Weights of a small GPT-style language model, trained from scratch on English Wikipedia: width 128, biases.
Each number is 128 + 32 x the weight over its row's rms, rounded and kept within 0 to 255. Layers, rows and columns count from 0. Numbers have three digits each. The size before them is the row's rms in percent of the matrix's.

# layer 7 MLP down, 128x512, rms 0.201, rows 43-127, columns 320-383
108:103152112147165104180154169130076000130138143092107126127134165121152149155105098114159108097127135161145058143103106126128153141163135086121154114112155117142180099094122152134100114167085163
099:111118179140160116157129097085097093104111158102118130097086111061116115157106097147113119115155123132084125138096129142100120154075126135106110131178105161111148136130124160144122139182118137
106:082187111114081157173150179131110207100157069129136145089153122117166160120121141184109147114164069122139115174101084108167136147084131099143125190182144126122047170120151092097113119048130089
107:134082096135035165166122060120097055177142101127131082217077094125130133124161165085121124112098091109099152066123164143142143117083104118129127101109133082112114084106129154088110093086083146
091:138136185108131129134147110071098149103148142169090136135167154106159140065126131115128119131141083096061115111121158136107142113126154105136086114105105137149100149089139076123153113114112097
097:123159145122094125089134085121124203145154107150117156133173110127172118087074135177142136127177135153138137135166154149077115100136140206084129114126188115081107121145118122108152060087091120
103:126126110159084149120132068107113121133113141128096059128113086127136158108092092133166117121123147127104103098166131111126143119060072193133129132115132123184089138129115123091163082103156130
096:094170112127204069077124163118114139072132172096098141172107117109111145111063180091104151104171142174130095079180145134108112108063119107175092122098130150066124120130146083133160066131095068
095:138158128101166140093135101138116243121149132157136133183108072110118157064094159152154129228138138116222176104109134102123134119117114102146150161131141119073112107149113088109127127106138074
109:098069066105154131169094207148189130107099085113161131060107148142135129208148158111141161112181089126151181123088180107112142185144139119114104132106127104172121184157185115097127108153154120
104:214121154147096111127156126196085049158189163121093158188155163197194144076188103129146116096149124077113126140083123125123098185132071153106157123101122099123167080075137128101161074126172180
101:118051142143078086087128079108178124152162106103103108110145135141033161148182106101177161113070099162101183137135126169116175118148090103150125100130205163139103129150112099115191150134170120
102:077140178126169116134091098115102134158082123150151169162111185104127122144118126136174143087121131118103138104112192135166126080134099121134176053167179129148093129149146129165077152157136086
098:132109147100107141110138198135071148115132132147146149145123147086090141133153190140108144121136130187133099177232116173196124145163163124110147138117102126160119147111132137172141086140219133
096:093155120112161183140139187138157095152078113119176135069202158148180140130128114203111100143162100159115126078057141137109144190093118142197076113095095132122086124125117143135144161129060126
099:132186091102139143113147172095152255102112111126118108133115085081104120094130080176144104192132113167092118110117143160167071119140131101103098079145122152112118150124093129141086119127147126
104:091109129095168067125156147107128154136140155105150131132096140117126133112179120106062093121152127069079166129113104156068119128116153175103155063147130113121142087098084121153124132161148099
098:155112171118169123191177099201136119147189147107160161173140151135133137132154183185180081109110191137165142095106165148114179160128127104084064128173113071119105141117103139154116147178162085
100:122108117098143121160135146107163059111143094135129150109102158161121085117186151115133097129179164122167190154113113155155094123141194112110107107148087099055173149165138142113164140105128112
102:111114161159161160106104101078134163142175149162148127108147128221088113135146152053096154131128166129138105126151105171141166113112123132094133103114146197121139112161112105125102163166121164
097:111128182114087214134125121120129143181187108138130134175170175145112167151117141100164159163189124154135139189220147131143145122110140127142143137085136145160178145082146133130141141105111125
099:099141147175150147122226120143100042130135168104089146168093139104133133162122130055106110088102107073076220132124118154129130139183091089148143132155080153139142101155113130124161060092092176
098:088111138134184105184139148120167091074142110139143115078101131163125104072072113155166124139157099175121094126074155166113066114151144095127056078143116150070134136109111139126138099074165098
101:136131101158201141139152091123123150135104178065136148121126155155074122182108161085162138105181103131124149144081170143155136147175137120096173170142105170120074127131149130169125138146148103
095:170132107119145104112107096093097150127149125224130080144157182173162092101143126171159124147129169141125166140156134123160087128151102155135091193128173131118145142142158099061106140145091136
097:076089162084166126102118117124087139114063122104133162070127172089118114154110137194088095139155113153126141138255111157130101160136091110118069116154117115122081106181165159109152123072138119
100:144120058126098132143109097121155187137112103099154097097119120094174110101076158100107081119102059114128121128077094107078114128146108070097140094083119155124117094172170153093120090117156108
105:078148142151172123124088185171087000089077204146088130142183093154074079140128124163116171137136161119229115103094100078144140091159124141164119103151122119157167156114138138084155129195163143
101:093142090108175141106140168134147205142148106120166097179144122167112133101068084164081133173159139097104129123163102121136079163085121146066141118096150132151092093141151141101111187180126118
097:131149109097133131119123119134160182152171097047139117122139074175104076098160095081087128122087127083168142121072126127114101097121109136123145115095116144133181052094172108106095109173085118
100:116111086165182134143110089095078183121082119134185143110173150098159124143176178124097109109126066155166101158136093145160096130102152108103137163121074097120127171165080145106087114152123131
102:120118134120122120076122133113114193128126092132109119128204120097129087205129107206116113102110121127081177086158124102116144120187112139119098123098153097152129119127071197067128195108136202
097:139132061128006100111143165121140089107101142121119165120173160141160059162140118073159068119164129118158110149097116107116062132156122178142106140059110057082114102178087164120141144129134101
099:151077141128154124158099132162149168160125080144108143144088080064123191166133121155107140082107115083106152088098193205119132147107159097188154140096132138106083161084137113118092158134126120
097:115132059101091122115151134152056141156058117169102066129141168130132135114148132117161136108150128081160138087157116146142124173097111117159119166188152160141086142161097152106127150107089179
096:092067140110173171148111122149142078090145145103111136131117137105069162067056092118108113100092130106092157097032151112152128167099174093040124116058125135137092145151115143132113097166178115
104:125152092151096139161128096095131059173143119202140141111212166109124172146113116100120113149170111211079166144166157157099166119103113183118110086135140112116168113085119093090117112129174116
105:158150097133196121149193070138167079188133094117096124096113114155122122113111055073122109158107113094125149175176179121080111046108152148143109154119139134142166127110130142101130138175139156
098:094112082112194172128163115136154122123149157107128129130165161161155128098128081148117155073110153125080094121131110125112149107120160131099079137103170084157123120156113110159128137160152103
094:176130126112097138113154187111039116108102173089133154112136114124162104087131127039191098142116131100174117126132134145133132124117078105127123088162092159142093108124140144149144087159135149
094:180118126149027144079112167134129093156105055126085144158118156150121093089115120171113139116175161154088177123104168086104102109169085083116172162123107153089120153149113143101146170069122100
094:164071109182092117152182137143149099144149154159166169193149151143117104119127095104134131090066110132115092103125200172096123106092099192115133176192097120137120125093128181134142094100165105
102:097076173157090150143119123087178082071132127114098152146120146110142139142112152065163153138179116109161120119095127182172147129093112100157104101133115158117150174148143156134137134131095140
099:124160097136087139108102094188097107113212179128144106113126143123072084099126111044115177146126048108214192159129105057117119117133111119104088143155138160102139134170142073128112115119117168
102:111097117125110100114101111082137163114134072073147119179078161158127159113072100161147118126097096157173138125170156085147104173105138168163090154144120119083112143133083132110137111212149138
104:137139134128098152111139162110157130089129072144101193143095098151085117050122136178143102110144106097116122084074081148170087073099164125118098153098173143194129119154072136134149074126132132
105:131106073168140117110084143129140093181089126125108078137192085102093137109137120082139150160104179153117122148167168166071135144088140126127174154138139165170189126100139152135097127123083122
099:145153165090119091111181133114152122136108132129095160085081126141124100159176139133125178151134124096157134139079187108186163135120120134119151105218077168117197095114108130114092134142109155
101:127175107157128119101147142194090118119165142092108112112083137088127152120119119082121110187107123144124103095179171126117160159168133102119143108114123132165191173085088119192130140166101158
093:068121163146181084122148125137111131156189124108098118106119068125133123142126154181115176054100117152143058114081158056110124093108140159174114139181130094165150139146145109129112194116126178
098:165170147161125142168157147137099143084130137149160130151172131165123159130162166101142133134059130064199090202114102142133210114166101125099169094115122114108080133110135102111181101135113192
097:129125113185132104098174072179120087066130167116094195154148085163123114137130099132130121100114146139142077097122104082174152149160118157081163137117069062194133164094160082157156123102091090
097:107077124132092117144135074158122181105165153119095141070123161102133161122151122180124108137144143124132138128194096122085103117107129168168148077149096110108118171115100107111129138112124081
105:089109141183097167164146108120124138097096142131121153147107139124128174169079094135131080110113086132177111125154123092142137159111137033148124166128149165161146151194171136102140188106050149
096:142192126085187163132135191105099241113127086165103108110122098167125133114128142078119121122152142170177172156158130113156143135136064137171131147143098155129173113138113159153148133159128077
092:212160172150087152132119153099170076134137168167070135120160130204099124116080134047139141122140119122149152064124147103087148071098133110156162127083172073118178144069110093117105110122110143
104:180177127126100152097098104107167149108153063121139121127119076134133110145100110132159147148126141109132099161071134125106122150090148141114105166145175125078111092193101111173150174067098106
096:128126173130103097152105173087125064131151117106135091063125086163112121124152116128166148093131143092079146135091077170104164127140171188135110127145073155122186103143129148092111141071115176
106:144112171114081170104134157146105194174118107162151180138186167133101157139165111091087122112102146164124062129136039206157133136127190112152158089120181142153139073100135144097132116069141148
097:077057114181158101198120062133164106159138092085089150108085116134114147145131175109175091182158156119113118165073104160108112125074144182157113147142171122102143106155150123099122119093183087
101:132147127123153128115066093162075120092161117118115164075101140091178116140131109172142120131103124115165127140133150124151113164143155146087131098096172081129095139107119159171130145121169077
103:187124198110182095075143131146183213069084102106152061148137147121177193073067131218084098199086172129102149124173076076068127145155151176101110123128139130119068090154139106116103140191150147
101:183151142096152126097156099129176186107121114167155129075140136114203081124143102158170132105153167148155113114137065102150132135177135124069087157093128096084118179130052120141105143196159168
095:112121103135020154117126112119148188168086160094132141136091136142089109087070169111156217132147082157082088145123190185115106080145166108154138108159185178125162141126129189156164124143157114
097:169115116147148100132138095108141166100086122103147127155124120168069089150177081098136178145070118124097130112125082110175147120220129131184085112137102130120156111103129148172107155094108176
104:132107063087137164076169116178156161141133160107162138162087123186092085130182150154169142133153068095089120118105122117115099147115151133157113140080128132158159130157153152124154136119172180
099:117130078149117110131145125124075126069140197118142140108090122173139164112133068159125219143145117125137154144130159096119128145096108155128080127116113084178112131101133106100108155102107116
098:158164151145132176176163139120131126057151140157098109205134161100115133103108136157124157162147146098104171158097115163164092136064156126109144142106148150195101160122134098132117188117111180
106:100131122131208115072152143160120117152103085149112148187138147071132128155171096167091138130133078143121158136167085132119114138158170085090131206096118152124131131126147167156091074096102172
098:151129173135171124080086165160147196104153161144156150141112108133102077128154144107126167198162146136147096161126090097085138100117081114137092165169134120152090127124139150098174148159141168
096:141106146152087087157092140150146095116152086097129072132117150114132165153086143109122137100118080175134135094175137122088096147083147176174113116134104082101114150168112180147118167175096141
093:120087143215142150125105171149145104142123123114142149075162131111132120136087159131103121118144154105139136150126212120089123095130106132105146161141156122118136166128085144083216162104132071
095:134156119096142104139067092114152127101090085147156126115119141141125152123066152104079114094173146198095082092151107145125139133122111140103149139131142058104086186127152089160114108071131120
099:134186158112120146123150120193145089098130131112137145115128107136159052111071141161138138158145148134160095137044144102148149120124144057121140141088200131125107195116179083132083161107064152
096:099073156131159169115088157127140064095144148150151116112128149149083157139107130088120108140115190106097119137160110176116129106125085176154142148171069142172199130112135120132111082085138201
103:154101196123075153122096117101178126139095081205107139176113185132108102183155135165116106065153105135104158071099150122155122120154095058090078124159169151173124086078093170104081127115139142
101:109111134126092112107124121139141007145138046156100136071154130144068105163134118065079175147108148148194163162107160104036118122115137179117141148141123117175135139114096149122075156144126148
099:170154090163127169184132169116171074119070106092182103150205152132173117060159124139087100157113124131131128148129136155206164125134164114175186118118052120088157134108142116112130143125151116
104:137174191128141107135086109176134079157103179115171141134181176091106172151143141172104091100116169141097105100172116119125173126209149126066089130167094145153135096125105080150147107136141132
100:110079133127109068129127134111138132112121082091154127063142144124105159169088116020160131090104153138141109097097129089124101158177162078143129120098100091116150101073130087045118154118066170
109:170127142153187141102119138112124097123124094139163090108153135080124115150127148110081139136078182110117103117167106104155140154049112134212129140171090165123176134134159101130088081156145146
092:184109109140094152124101079108132145091130111171139121095062094134153216170111155142167086103169116089119099152138136092150121100141144168154113127107208131113111090149138165162196176152063128
097:103143096180089131135203077134120028187111169109092100106133122186140112158095103168132146081176082149147101142146094108046151164089123170151112166121163141127129125156162108082214119104083175
100:121124178147137174113096124145159182159098141163159162113109049111146119144155071114160163137115107092061113147163104142141092103129106101118131159196157138164111175146094159181101095098118170
098:102127058173111121103112125188125107102123149119140085104171186167152121155122102159120170163121174129090121152137081125123152148105117032129069138137150147170094109137129097162128148153118109